Part of a small language model's weights.
Architecture: RMSNorm before each block, no biases in attention or MLP, untied embeddings.
Training: 1045M tokens, 7973 steps.
Each number is 128 + 32 x the weight over its row's rms, rounded and kept within 0 to 255. Layers, rows and columns count from 0. Numbers have three digits each. The size before them is the row's rms in percent of the matrix's.

# layer 4 attention query, 512x512, rms 0.0294, rows 45-63,109-127, columns 256-383
094:067114107162124166175129135066087125173143141142101110140144090120135145119111163131182130157125086114115113096150110123098096152163156055125110165192173110137159133116193089149147138142117102110105166078069077136131126106143156162134121222104135088107069118177174238099211038156150169154113102129092108153118101179121157140137094077129154110118123192127172144120152096148070172094142
094:194150153139119103144175090056108108102107160144142119123193158100062123123155103176068120071156102129123135109154140134158124102117094177157162155112104073099114051163080118121153122162143135109183147100093103150124140128129129158177103102157117131153217101156092096164056161100150122019114087115110171125085084144208155164101137165156147135102061106091100127127130138139080116113107
092:125154144137078144168076131064160107149117164117093043203102121097175140103116145129120164146100159130103180092093143125192101143189186173166121104171161085162118109105196093163132139186113131092162081039126108118085189110152170120170092115069116193118112146129113157133160121136121145155175142130102152074165109111112128185184177096100110160042133142183184154127142140133175161133135
098:139215122154132150077093114194161129137162168113103090136160132178080124114087149084097128146122150110189115157176100138131116142157152096137148091139149089101164165101056081122128094142139039087121121094154103123150078102121059118132118119091102171154164140139111114114161095120099114165139143166108105124120149149060135093103150149144171146125155088091146134155107086069134086096083
096:152142155183171114154171075144061111106110046151128105054071164111190078120208117176152131115145143141141134132130117070088159137085133096114113191071071133157130088143130166167171102133131149126115069170172155152150140141202145142153159091173075145197149133155117075108099134097121109129131070125167151046175158105107149152054112086096089141117180076107097138132117161149159181174160
097:107136084080167151146153153195106158107117104143130096165186062085115138181148104144137116182077118134120103084099169122182120108173139166111175127085144129140108128114097104126117116127166130139107152124141093158100144116110107165118147103113125165119146101170152226165171172158162145134165167129119112167138191136012092139099098120079050083153090146071115128112134108133155113110150
086:142163131094102144080112179155121098140125079107137211099091132075134124147129113121204088158127158156116184088161132119131174115128095149125085108076091226176189151150111123060119125102129154136094146146167146117141079028099132143092158124160130136159105185090124065115143193076082138096072136096130160161169139108087082066124101169070120114062152080107137092151116118116099068095081
096:164191156189130095116082118107145113126180123136112122126122141093184106100091191100119176066092160132103120125120153111093111158077141168131136107077109089171147111091137077089110105065111074145168152115157197072144134122112140120146154129163061118149148165123124147106159195158068174179177151152097059113138140162142116090169139144136121119141124102123110154124112155135137108064114
090:134148108109109173107112146182138151148130076121146173095135087093131097096171116070137140155135152142102118112129144076137139077099071101135089148102121199180130150195132138053080145098127161134091159170133116088161104107085116106064168142171117097124089139092178079088170140106137160078097107055141141160146094034098090076086094160065153146093122069119163112151099140127119123129094
096:161100126097142159120082148136085196115171138134125106141132077174085115128103126118102174141112079162142095164095163160127122099104159119138114111083153164132155132126111143101129130119138103157161134097129167150089154110139143171121103073137166170170083127083135175192128072135163104088124109145085116123136186135086033101112102103145087110170102129180121158109134143104103165085157
095:122062123116130110106073118090129092048141104138119134068122118106167108160051136058112144188106116056130174122128124142113178103130124170116138131147135087142130178120174095103126168155121105134128099098183112101181055099133055148159063125154114145090058147115091090126135078137137131177122113120063116145148118091167101127173143124136118137155129095146133094121112162106110108119129
097:091141166119098126138055129142115139109149130155105071150056116108151149120156160154106143144149118070127113154149085133115139118114117152190151187135127153067154143124110137109116131117146058082183108102111147101116124144148101148080146144072117088074093124175115168084190133112124154148070169114104124097119079105122204130199125126084147109105166092143078123168113153103189137079174
098:147206061181127123176122097071134089133108095104118151117155134115124106110132153103163065073118151164093172192219063163136137175086137134184142172146093159101119126127121154057143137105134173147085186116135174155148193156086117114105121138095139116089120221118135140081141161151117169123083139126129115188124109164149156111080167120122113110082124122073143144124110115100116094124112
096:098094155099059136066125146148035156108148105111087129097131157117099071161103099091149085127115068136122168120090102165055119172048146160146127089094142141165127171121089155126097097157124159126160181090125107137104123129166079090184064103123125110119074132107133088143098143167118180135117120132120120108145114147096111103147151155185084155168138153106112162100177185143076142163147
094:088105155119151112103099113144163089142103098117178127087120081116108134092160143167148121124122173147172162145178180091137058082129110197091140140073079196141092138153149106109124100123135127137102106152135157054123110128153147099119151119152150109066149117100150135125094161175117158165160154130095131202104114125089160122160136178147124078115175174118180111114111151128185102109133
098:138195119129109101068151096152109171113156152091135111156187098207166112149178125127120135124200154140125114143141110121154122147151120137125214105117110124111124088093120015079093130091135157101115143119176122144081125108117117176123172118104136104111128162110143167138098151093112086145104133138113087128158136148094142141161093094088048098120145153134111118196098098120143061162132
096:172141114188181108161166142111156136148124050078185158082144115096140082115138073154134101122099149102127069144102122109128121130121140127149142156165116088145044122137176091131125172117099138165121104104114137114205135073169081110109128132127113124116172089127153066158138099143132129159114087148174128116122116133078113097090151069125122161173162088091172135113167149136106160142113
096:156182118128122083114099093118115123107104115146118081143048181133093100118069117060168134120059074062104178170130132162124148112107151055162167093096119083039071158121097088140164132105137150097118154135163089120087136073108135126103141142116091155120111185113139170123110140133122093114133134123148147154112111108124147153141154142143113133124125157134131119176138109122098148107128
094:157190075202094133072105155163208110160060081146113079150171104087103157139145111136144141192104140077135160107134105090156076137093118088105181128132099143169139108119092146118114105108112174073127131127113139101123140127139113136107177128113181157076178137080069159154100161166171129130115128175133164186112159125049088128067102139093155096101163148090122179110120138132117123126138
093:074158115095109134129179083132131135146092119095150087157153122146133157137135173163151118151185154073165111106133118188150139101135123115123163105081112077096120139115150117136190113136112037152143090119138112136152135139149134107182090152134137085142035111142132172136147111138118127138076172124158095154143078107146166155101120143101152084131094139095073130133153150141164139076101
098:149134053207212139097182154146086142110122131119122142157170123103097129134127134056169126128124115143126133133156112147147152118100124092113109136095111177126112143133095159095231153102168152090093179170181076163178110180158174126095138109125044175153185145135141155166154132113119084111109139148159118110135182157067102054058114090162098132113106076157111105146137143156110112130136
093:121135128141112100153080098101150190116124162075090129157047121130174108147067103133070188097126110104159141110118179132148166128127147165150114062104206115139137129120150156208116137134141137150116076157121104118100136098094125133200121129136115116147082156102108169148095138151126101187087131125102111129118188161175127100169093175143172147119128160103121189171087162128088182145139
091:150119132123059130093073146170156100096089152173145121123100129150156151176143159098122113157108136124140080122113139140136139155149132140112116120180088130119142136132101106148150153104113078106130129149110110164175139150141195154121127113087130189090062160128105135132144137131088115151106191127075098144144116133101118137159139141151165105098162192101121122109144098149141134087137
092:176144099054110209110150093163071110089195077154212124112118107087151124146135088158155098154079138128142164175134128114101170120124170087154087107118095067130156156151102158123164100099124101152158034099153151130137125150163110161049048085137173145153121142111075125152136110145145096166100132112095106112160121070123131124080044154147135141159171076163159094099169155137156155121115
098:140117102122110126128075152124155158126113148150114121142087124157149105166142107118193137132075129141102141093124106172111160123182129172141185168157127153161102137106111091105071111151165124119138128051127078153113139110129150126165136119110170151165127129142140166086123144106141152165123132114101092120156117114080143106166119128121090131139070090118070150095134100159157174147069
102:165114170124135171079118154094162128108112068121093220096150069144114083147132179076107123130145137157062158126131118093160077102055055156147098156146137152146101126155088149096100188127177158145098161117135136092205123066111139139158144116130094156120137132091184117072175138098136192089094092072168203149134125085081112087158120152079117099115135084099118118169090130063108108120046
095:186146145177069099139148163145099019127070096099109159122187059145117129116081109091184086098136211133093084174088108113135120106095065143110150113120107122151136081130099048116144068076114138114154107138093144148119152145129108077235098089085140106177159073106151133137151193116142155118085111138103077138176134128102152128112167123148220160083099117124093117127076174158149090195118
107:148142146118123174113107174111163120113163052110118215076147084146113109095143161083106101132134173188089166120140111057143090088077049125150090148123131164152123116173123120089088150105131163136092154156140120097171128074121137142104155107157135113111122132082198094105191114096145180066088105055161169195143113047084098092137079147056173129098126090097146088145091137101167076134079
096:155136158129083140155113111141163113087142140121143093130122104099172103138128153077187140147109180109108128110103099185135123143143136131152130153135086177087085142136140084124148185148130131124130138099087101056150148105145210190124157092148143215136149157089110139182079149104126073138084105111091084115127078154096091162140103155167113133175191189127098109179125108108125077083164
093:096083105123125166152122065099113171138137161155127154162178067106147124131159111174120160093194114121103129053174172081159133178107151154074119127176139125123128078128061102083168095126126126140108154136103087118176131138101130158174133106099150157164083067166141154126159112134154151155113182125103148143213138097130108152205081124133063124153097134166102160181128114136127184151141
091:105152149154103165160096094097197195140164130138126121092083160123229160186169121157132114122124098149104162114138145166109214149149157105153135162117142108079121165124173147125143073127129110129159113100117129089117150116111120135098188143147116103089006141165053167141119091113088172131088175125068092092116095105132135128109109132103135107110103138127113124152155061155161158122150
095:112084136092103177107084119131111167094149113177207177161074109109096104138107152143066109157075173097104108137172100133061094140130129189143122133144131055128095147129191106078142113140137078094140136165108146092130097138134067132097098135052138078088127117129173067058139199159120089098135111112112111157047136143166144129120164173153087095133119107085159168095137124138152149136098
093:141140180151094105085107124107142142146060153110077139123141165147016098141116136096177167122132074154169098128109113145171092178089134177168154112121130158144136135123145080150057097088164138121130142071121160120155194170102125114160096166058090164171144151098179091137162154123132130147091144120187097152137123171074121155112148162131084132148107218165130127127122162108121134140103
093:117146130173134185148072101140129135132095135153159121097079153134128130142137141155103216155065095190080097098192140100175097150078134112133073108068152141120062192144140145071135147086138132095102163119116188117123099173100184073132187171094165148088090094130119098105178170128119111134163139138162096186133133112111123157095159157170139127138173187114128154147081116131142172139094
095:082117114171150135144179140112146155136092176151128110090161119136085062158177180125115161138219093192172072131172100107108178157136124149181128077104175119178165122120104128040143107093114179118124157083104088168146103129081098141099108147135090099140154089144186158116171057054123154106111092146145113182143154140163126120134093135124112143147139154113087190176095108134066184112131
093:097066172153083108029124113138028174123091105139084163181158129129116093139109055176157157111161121097128129072160084141138098107152092122097117136155165178134156087150083151104115130072172099092147150198198098142178106126079122134144116149139175110110091083128097084117132152114154231104114159157103169122123115139030140146109103146115121097104126095131157101176122119090174136199132
103:075191103136157125110115109106137148093176125134084133114084091117140125172155124114124127064127079178091196101125134084087161162146101156173166109127127177126121158141165180109173174116169159145081158147233093173156150159085135173080088124133110134120097149160138121158166132126156133134075154090102119143122125093165151138156132127083118099095132117101124076136118141136129092137156
096:157167065129089133121166140094111136099149098108218111118117140113167120121134108088124140174063207110129127131125089163156073184104142101114164134131058138145167189125138119192146173105179056172152144159121160086125126120137120119099120119177131100164083151110120114115127108143140145123107113128095118123127126142107098082075142161106140115162156119095135137111118161060107047077129
# layer 4 attention key, 256x512, rms 0.0294, rows 45-63, columns 256-383
095:088143126206183078120081146162156096194147113178159106149136147114107112134130078122063104059130147109137148120110193138111127192169165167132099100093138095156125163083101119107110148136130188068148169143100105141080088198119125128179146079080127166158153166106059115171060133093130084124188147164127148070116156177201096131254129111152092126129146142140123140137116134120143073186176
107:167167126079082106107109098153197095137180142158142084145114143140111130137144135126143121145071124124150073098091143110134182196132153107167157146161122133137150126092101144136102124070103132198141107155138109160176113128168135089126092157152093107117082143114082123169137182103111121199162197214124187134120108207112129092159112152137091076128174142132140166200118071130096124138151
096:118116131157138099069134121143140107148058135133103098111121103140079120191129104130048095129172148138175056127144097141090106109128183136130159105127153133147170115035137106112117162123091072099108128155140120202111133187099103129191103177069125142095148125197110098107154139132128163133137162240078119093118168240089100122099112111111123115166114167157091112098135073129106110114183
112:134151144104155071152149089079122118066182113129141058138100133172088125182104136154102122161078155140118101078123138121087083135123192106119174104090123122133114128052147168118087130099151112148115113111136140145060109154156103125164103128139156130111113128181107155157164135128087129176128134210143170144120158210165097123115118122094061118122090125108107187177176131130105149073120
096:145164128105080115085107180141100113151094156148136102130124155125184083071140161139101193122135099133122178127170128134200133110148109124163178161092139151147099162129103167111100140115124135111183150106138100101106168189114125096112111082098163121093140071184176124114173132123097158141127101103123114163145124089177152160083103153123144175152138143146138131144143091109127113056139
099:139174101134094081061106111101147148142115087110145150085179128093086121139141127129057111125154131208113171183176124121089135197068115119059085148167147120110145159176202088099140117094117166065054127168117121129196122121135125198135199093140093100115033157050152107112151141106179144081140154126131080088141152134139088115178090128144173147115168117104138123184139185098138111122132
075:174136073103093143136160064076120105186122150121103081193131156102169089120145086114118140101053083071130128093114097149117150174178102117174131149176094101097165184223117087154191155135076150123098062101108151131160207141215112118108141108112073080099111149107139113088139145137184168167178137115082113158078079096111137120110142159151180096101157158153117158122128063153141145202161
106:118102082126113064086130091132164187134120159167144143157139078171117139135137104161169119137137129136142079075138157181092152134134204073155139121125159174123144162007109073124133109128196122136077097144110091125139108119134120094177135118145167122098104152185130121139115115097148128108140158244186140156109123209103104130107122101146079090168147136150110164091126105141081136156136
078:146121115136146121138170060091095115136090194101112063191105205120160119143096125137150112111082096086127173101115139144150146144130092136194170151165133138096160142195158125140181117189079072116169115122092163167135208117179168157129085073101120125134129120148172138121173123159174164144155120104114154162112138118123154115114118166132170128138102139145081114115177094095137165146159
100:161130141113123131124095081110096104195122204171124096089143144112066140129158076191129079136067169117114110137137152149163148137129155097153111151136134093128173097105114129145146126130160113158160083170072153152092128155144094118140107040121125103161166131178130150102094132108095187157139202255120083112140148220142164094097121135127073147150157107131064183124131125119103135125120
098:165153095181167155108169129171118143161105135128177181157152124117164075114134134155179129095134143161132134101098075143095132155130069110128159135097136117155136163152103110153139124134117087132070119109141160112062155077066124170087089068101168098158083123102120124085160102145129131110136123045194132117053095101035122168092176099096167139112128132110133100089158147085135116100147
098:135124102123133099120107120175168153156078142123157129142105168178097121122074203175099122172220168140111132163145186086128082154133107152137155091131167057079146113133130073168075149150096148170133183127123106159119139146096106134125083143127177147137137113086173180110170140218152063147179089128126123161107163132140111100155150137135205170099118156161132119131185099104118139155089
096:095111107134124131107192106120088178110138128136117146168071042131191143136120146153127158151141148145139089086093165132113140086121124103102078107059199119170118132167047107167132134127167105133121161150179132136129146181151124116168110139141123181186180146152113181147071131128099126139140178125172169085106106129098146190176121099135097128120140166105167191101146109109127153104156
095:141132123134096157158175129122140113173142079117131156129100108147174131159149151175130146151073118124077095149140148103173151149154083115114077168126118073132091130139118122073133084144150143167126096115154147158174144077168147089075148154157107121117126116177143194113097168145150154175122141116080126141135170170132132063152079111168073076126141114164123099165104080173108124165115
098:163122182077137103146119111124130173082134111107178110124080207090072098192163132101155067116106113097170170134079131177094162156173196156112122137092131087070149147108092151193116087133100137094144122134093173172113090101128102171160086132122194112184125114167149094106136120142203145106121118176100171092121084158104132128171072125120091174132147120129068121138204119165097134111200
094:098083093114142137131120146040150118142135074067127108128126145073066143095066113155193118137123104080127138107098184108113164119107130105126106151070150141104080117138132121108083117120164120125100157112096142077133176107127131099114154184088112142148165120131098030134144105124124150165128208195142229074113119156085112150158120150164178111110186058118108117210110157129168151134145
096:093140128117140133161146062125148093049151112200134181098096139148099123137178155114135138152073145122159148155114120103083173143162168135204125133143104132052167149105093102117170108171159113108119129164171162097122098085176171105104220136077066178096082094105096092115123089146150134090128143142102050161051111193189110205133076106099082119151144145130066169106124124105068117096088
095:194078126146108113107176138143144087145149134060065139130168076143169120100113129150110160144086105190145114130138156131121076092138103142142148150059164082146136057131209142208121143209158065084178115130102140171134098183171102078139160134147116129132134073116095139083151074093128116158145145106104118139101131149118121112129172104143087153148135170124178150153145148125158088172091
097:139115129091121147153089167146114123112115132143110119107121131174142098150074155121075075135161074176085157181115081104075182118097176125147112099099153117104110083097122122104139082132182120135072133173093140144136137117092131101143117121080149118145105158120122076118145136105131092161113180214097145071106095137173132136109079098142095104114169111097116115161127097156108114164099
# layer 4 attention value, 256x512, rms 0.0294, rows 0-17, columns 256-383
102:090136113083109163123088160147128166215109152162117071110115167193121088136133151132142175088125088148101134091148107074151085202118133107131096165180125082113149134135150090111055132096063147152121118100117115106117174177172104140129122165129122133158137159113158176134198093161122130119126138128082130087107121147157131075101135108081135101095110200112153181103118065158114165114094
100:155113135091154120167147086155147151116143089148085123093172114088118200097165121200134225159151095149124094115101144071162180156128137068065116155116151093180115146139075157101129104158127118121099090131153130153134128135135164091102144099104135128172157091107126098109057132147115132174126115139135141118165114139074068172088171123109119062096137095067094155200098090159151088150118
100:189120116131142141124097148154103109222081118076121114146122117134185190120112171125180129147082097125123157132123124152152108170140142140156097133108070170075123170133123115202085080174065131092140141082149142141179100102133185121077073149131107153127145153112135108179110082132169117157113140119071118149090127120122081049092129063179114131127106112164224129158163070119102078121159
101:109158111157107145114119128156187116171147145123139138152095104142134074139103069139111177061123178113099086155099141134129069146092118167117152221198199047124098093133194133179102107114081199076117065120081120131135098095122123152116147180080115123214124125161152229131213066107137115100142095133126142182087161112147153094142190190051125132091137115173124112143151071150151111137121
103:097132107109119099153123086140103144156148117118124050095112129081181123109170089097179108117120156106157137082050141080151178124182123119126154127087132127185188121138098126006101110118132165138099064069159081118070086125205129140137155157131127123139122151100132107102144075146175122098089112126113165155103090128153138123126087135087176157075103149101100133131140157110131140086127
097:155133122106102113142236149091106103138114139165095149143140074111123114148151139120158118108165066180144185086147121121106145162121126126141123130189112156119115117126163171121109126142161187141120103130113096087175111187105164104112094139124152052136127113117093118119125126134097143111133128120061131096140089110116148056100137124139110135129137074137090096146117142116053189115138
098:103124142104118177060129104106164109138144192086101171142140105082106188169139171162148158093131147159134098119063116100183118104128132179080156060113148149084107144130129114179152116059096083155135170145058150144172116158168096109138123100184118121103107147127117109095108139098128170195123140132088179126181121130085159108110106140171107148160105133169174128143114125156117100163166
097:164149125128129107146098105139115103183107150124141108081131143164172118146113100187125054125093213127142114156141122136131078099105112176085129117126067152088078097140107119111068134127085102170072080107114123144122110164127146098083144121099080158135126140133145146112190129137102141121108100135190111186121157126111091090115122095147114105090183146128107117176167162084126091144126
093:104165126121133113099154089113084145160169113119120116159083080127180039138097099152061153118138224113040101139117136121123123134108144143107076148136124088129125105118116149133076120135112133190163152122121104123137139133085161170146100163148137100195156089156101138143190087069072113115115116133162130121158127119139141126091137136165159197121080164128065130151128201071130129108154
093:127129092150145123086105104168056120142142124151134122113095065120207101198129108106125130174187083105139105106159174084117064151109109122127084119137103151114124137127122162077063115085137130118135148094161146096149124049111115135082124133179130072096105176116150117139114141154163165192104134113162182121163124139085171085116078102095137149098117137109110149179102124100166111135157
097:127139129143098094114130115153081141045095112084062118086115165079156125144081142113133159104144160129177113128131141118083071168096127134132137157136167093109147209135166138180150122106037146166142092150175090087106127118116162095123160160099048051132104146135188160174139094182085090115123124138090148113131128114152174114061168226161114059095094107117153166158102167140111128105148
094:130141128135162134182144089069177090126149063116163103112168109174196093106163123155160117135074176087139099151106091108103066139146149171176087095217064136198143070144130072179110175130133122120092146133149191128150142144090128077146119144135121124123147120093083129108133181093073126169079142120157166181117187124108073152157136052163109106114109176187149153161060120164110096182105
097:150152092130166099106174076088106064142152113107138113124178109106108131137111148137123135118137120095064101169091127169122214125066143116119086133129051167150129123121103087106129125096138084139138186090156165119160168124169128130153052132075131069137160145132079138122123047138068182093125129130120197120114104118048168083078092136161115155131084104156069102171150168117142098117105
101:102208131105094124113101101153102124153094147116076131106125180187078094089201072115114084135147110142172172121142147118119134113069125135142093130135184127191162120127118098072118107114133128123131068118098134165125163160104146185121137117119138090165107111132129166174161072100100118130108177124115079138150128135140119074132107182083195132132166164108097126202080126115153114036109
099:130196106103147120150177110118143106093167121134077128061124164091115082178122098120143121135102193151072146138103113124072203078161115104092060143081066111177156131142136120009234167116128143095146094165195161148095198127094122131134127135128106086173092125107094084119069126167128161080094091133127130124168133109124148124112099165123092100129158160166129104169118141110086067128161
096:166097133140156163153158074165132142125102077117129126085138097163156098148120133111142161181177164147113081111055094099096129133143125162093165146032114071129106146141126096143122182090130081149111127125089173181097099191094125092131119131102166046094122094136134139100121120134156156116095073128140132131147181114108124112048161104126129145164112122090224073140113106084076181113144
099:139162131129163135145131063128113079213108106130112124143087162111134155144105163147138140084113092168128112142052165144153145140121136120171066124091155087071064079142133147129126139153121092133146091084133098168124163183176115116147124135085159177154152089121110069092110137175134131133081115142081149117141153107146145152098156138130122164176115139168154163031188115104118115152141
101:117095087183174087111144107146142133104178135111094146162107094171106091091163146142173198100117158123135097133172148125086115106166130107129124144132111118163101102124138126118098162155115211109107087097164091122123131120113158096183071106160101087142101112058180168162146097164109119110176112125153079145132133134143074146149213105147177139173095172089108066133083059097093094200086
# layer 4 attention output (transposed), 512x512, rms 0.0366, rows 0-16,64-80, columns 256-383
101:133155092141126216148158150133108094139143101096054095112063121138152142139125201176113191174098097129120110092099071083134133094128123069103107141115107132145147094141090149104087133151112105094112120116182110161097161143121152139115161142160104170113157180097197161112107139078134152126137154160146099201161128174168039133123134144123201100100151186169169147181069145102124168142111
094:142137141095181124099109087157105127167160171181132091095101149157125198121134174124144177105141152161161132166107134132172104124071147142068137095126109154112162115116123098118096137081109191110146155121099203093127160073144178145102138120090114141181147109139171179106097129115132082126103149154122126125125133105133116153146173124117102168171105151107077120080164103123168131100218
108:132109134107062132116122096111159137090148135064143076129115119114180142145088156105107145128162126177160144107117103078114065161134109136129109121122109163145158160152095160155171074110128090118169117105173153128198104140144179165107092095087085157118183125139122192122139153121163121098176121082125131189106183216162119121104112126119113090085167147113159080149162103101092139101046
106:111081109160105181132175156101079051081163104086156139162121093147163135149102105138129147179086093142080129154091103140132101148127133098067171127138146180106107157091133110183199096111138122147123156175109141153046157089125137141170080109183113123108166150114108073146072117117125129108105082074136094103124151187067133164132190104080175131113151119184109121111136153178135098103124
103:132072092175140105117148100157128181156120125142095079133180151089142139118065109123169160123179129129157118122113171113156107149127090132146125150181121105138141144133148120072123205160154115103110075083136110116073166125180131172142200158174137147086088114102198098154068077129186168165116138088121156131083117126086133088163186182142174103160156151138157100143084084112117136137127
109:105131128155138179094162154097157092150164146151110169212116126087134166121162096210175139169173145061159079126054147135181196091072154139116097179122153114116116091111124184128175172124091151118166137126200153157143131113112074093130139183134133167164099127129108106119067122099169129076167121110090147131132117162129146108149101163134155059075099095157128125120120107133079151160167
110:187185089111154107137163130120163142104146174115107173194157052121160106138130138104182122132117145105098110126116152132140133151161169155180120089176090120171114190164158130118090081117087129205115163182119132113144064073198129102135140145175139149066151108116104152107148121121108121129112131180112088156092122171144124138095101127096161118126122152140180129141121121174096133188130
110:157118094175109145155201114087096133123099102125058173141133144090084109150110101113109124150146133069118101153161165123124136137133055147119148111145139106186102149220169207134145170151134073119087145153134172166098122156150110166134148147100132091115160104177121126152130107102140144140134119131141111102122109076099137126146185119149123117120108101130105123154167127151208143102165
101:150137126108146129114157167115158142124111023106121137153118075142175117131142071138111174088082172161120131129130164124137136070195166127189148162153101065145068116000166099173116121202122147092095200136188052141110127096086123129185080145204135106128115117151073148120102076080098132131151070150101125147113065134087156122096177115121157146136084088157076124127193127122134132146123
097:101093125179140124094111149154072112138077070096114137128101154093134115168133046109203111108186119165141183129088178091141068155123113103101145128134160137114119075128152169072120098161095152151143165123099108092086112127162151137114124126111128114119101121163129101155114105072198108108130085108125168118097148115061134143178121170124140140137107126051149133159115124112168161145143
102:116111114130220143117131131084060089153127092168084154176178141117188127187130109118153173120095150096175138165120165123196098089128084101132221125143148132164109099176145150123149130128150163157194117173087133078080089136096132121129139126101096072121166132099126131175127110078099145143076152113142147125131130106115126150178178152153123115165116077148155125152147069133122106125066
113:137192096102110102144124159091141128120134095119166121131078095166105136175138110142082084109069134134167139138139090078100112133105020168175138117204107110186142190191162070154098118152109115134093141095145134141126116107170120133113058143119126088148115150095163117154151133124154081141112097186153167137155121134131136156125118155078136152105175220168166119169193171148195128155144
095:106151134112083089149116133146182193110112165090126166147111056106101136110138104121147182124198185097108075095120095085141156139115181121117145139122158154154151104085093105156114127091139106121109130106131142116189163112141111086085083134105125149118101083082043143103136122105142103077089125127114083165099131200127119108065141163118157163136151057125130123109152130181161138093077
106:116145098123131171175127116108117114128076087171173160111133219153099081118107153124159125182089159133172176175044161120160150138096165110156127133136137177076139107022146135137165172139127115132084128158176130117136162181063145129075122070156170125151131086128124121199100162169170142151104142086145126099187121110077061067120176103131216095191113146159142071157124136104065110095129
084:133187071123121093144106093162096156135107108182142155182130111126111106113118117133140115111188110108139145189095118173117121093133114162099094138096125095123143136212122122152182168149142104079130140156144188068126139175113107201125108159112098104065073162124048179093164110122182120129108127122127107103066114197139136146084125125141189132112100088114174095093148103115150116142135
101:173111118157104158078170135131115194134085112200180161109153053168104026124101044134119127126144152200093093110100153113112100132136063130134124126143171149130118158218129121172102139140117110106061202165133120141120070191146127114123103123148161093082117158095137104135121076068140108109113101109148182116136060085124065143152148113181135145113111101106137177102190147102186107137153
101:141174099108103131121134116153129152138153144102109153137110115142133082118182178092115117131103166152104079150150188171107148174094104150126146099173121092156195135191110096159102067091063062160117099170137089147134137115173134130139184128145090117106096106152123179120183113119134167179136167152082151113102151149178104107105112086143194105100089075056168136136143142142144146088129
100:125111122081193100122119148153059141190163132087075132136115119138104148083144194064125157086092128081165114105172060130128097097112169126135107115138126096162151136145125076125164145087121118114187076109079173158144126119189164121127141146146129094109116157122192134096151149065090162116168133142129086126104079175137141139166175112155115128098163185128124130157083111118092132119104
102:130143099124160088159116126115199136111134107132142115096063165115173146160089126142089127142151158146060124141082209124101140138110162082118118153133127095103138082060153139135105119118070149149117201080139108155069149115136131121111175133160121112131100123119103165118159087174136085076135146097075144133114125147134108119122208097124174121124077128115099112133203151078151124147159
092:161112171199054107117123151070115088123153153059161113141139140099180104119122136096224165132092098151091175101094125100137144130176175132136083113122117142160058156111079124146093113095107083120175146173155141128164105150121159146139056159100078155107155133150140183124132081160158105142115085051084145136181133137145143132107130103094110115158136097128199098088166100107182148119098
097:182113140126138157086145079121047090095117162099055153184176096124124143117082117133171161145090125122146111147114081164096083134139067143112139105137098190121210186255113067133106145099155096101138207111155146108109108089147113132105138045121130076085157076150118135060086133162134160175127069143181104091081133127105172115079152129191134134135110076147104143165063129128128079099115
100:138169146143057072089133066136189160119208109111174065140181106139169152108149104178092157136138131159142098140069176141037163162127140110114154147175106105152106196112126114135141089090127139131149132082111108120081134173139104105141156112085087156131078060114067107184086118128133134162080191086095075132141121163086058127092118150056203142130071077176135167178152154095112119148123
090:156166104107041163118119134186151132171147178147129153097151090100121121129158120166114122166148085153142140148138125092168242149115080132123099185180178127140104154065180150154143171144101132145127101078186198094140135146200085170127117125116159118140130176082098143119102079126136067070124157085108140202092144168109144122172077154092086118095151107101161082156163103116135140130153
089:155126065128156146129147153153142093129128149183105131113140125123104127132147127071180152113194194178128172124147165054111048156083123123129110124094109167123132108184113115172104145108150144128097137117136162106139168094123159103116129135159162170092116167115241166060160150179158152104123126158105150171111069120138180112133165144110107137134113137151138130132113059204088109155077
090:145155147164110076174134114102048138133162113150127155097151130124158094174080156118154155177063174152095132119141116128139153115121035175065182165137128134148122117255121147146178130115173143122104153088166167192102131110121132148124110125131133119148122110123133128120118173067091158139111100118159102085157104088108121114118173128152154151153110133165162113174117185115122146138087
089:140118115103169124069123112130119210184119084101061193128118110144138136134149131177117191130121157090166120078149100094194137119127131176118125152098077120111099093070100138141116112208109138141089107114143126156161144134133157112147116142155141127109087084086213053105109116145104153110164104155126131151110117159099121113087105117100147126079100151148134119117113110162082069098108
090:137117164140148105135119161127072122140193135114096199112084120112146117110154134114124144164160189150137122161180114087134158165114090104092156163101156195112066076160118154071090137130123147157115107185170129172150145112091089109148113142138190092145138178113219039099088131105125157097148178160136172130136138153076126165142113176056107136078114095114158095107098086146154097126113
088:115140094130122181109105151137112125184122183187118132125123131134170066100115153176134077157136139169144147188122118110116105179160094102178167113155094134136132114112190119116120113127058081142122162181087157128113117112159103194066159152084096036114146168178174165107190102121125126149105133125105116140113139143093150129099131173226133113120174117139158150088123081147052143117160
086:132150161111115140143148141101126153144106132111158116105146118145117150093125117152098162121079130118206132102159124094121092168156042151161120141183122106174087135167136080129144077127097167184145087140131123104102192057100190109092107144199098134144132079131094137206085160085160151117132085148127158134162148102134149134176131115121156114124135161159105153130110190144192123128135
103:103116125133134035108109136122166116138111161128129140127121086096095163138136132175143185135119134094084106131110111129132176120153214146152107135098158128151120121000125148139128134148105092097115117122200178132101158128147109088146084156104099107114117125115029094129104081154079131069155158116118163160133106156087080197107134147038114120117157071143114068077170130137149119112133
100:132162176082150121088080036161113166141114125115117149156154118178165165102147167168135079147115088106155121119125145123129178141076112146148189175125154096148168139174130106107165139150119066158161109121151145122136098161140141130112123081128086057137143081211116074143124123130072169152152138089101099163133133131104147116134170172131181141145150184071170090146111204121060114067097
102:142197140078092147103092185114167133106104147144171123108097135139157179157139133182120094120178132127087160153104104143093154155148109105084102134132149116126125131103081102151104150176116127119179170060162123153087160149124130165117135145155099131109067151167032126138131122135091156122112170130113122117137146111128137135080169145056146101086111090143114111117166128148180116116196
096:121137095199125093165153130170216121136126116126189108046177065143129136104107096132128189122138137115154080058125181145064099142113113143088104168151106062121120185141145093163113123119107125133154137098066130134099162120118149175049131159185187110113188168114103137151147108082119169153124178101126115109162129141110111113094176122186154110118115158126111161129218115122147128121161
099:140141107099153107126108158081126080114134108157118127159112161133135122095122165092102122099100148151148104156097161196135118115158104103143076081145074109166177119031123068158114069120142066097135152097110101124123135163180175140152163103182126146150099103107110120140147131136107181102097122174102082094083092046153158112144151056126144142173110116099093137162133184135162142083139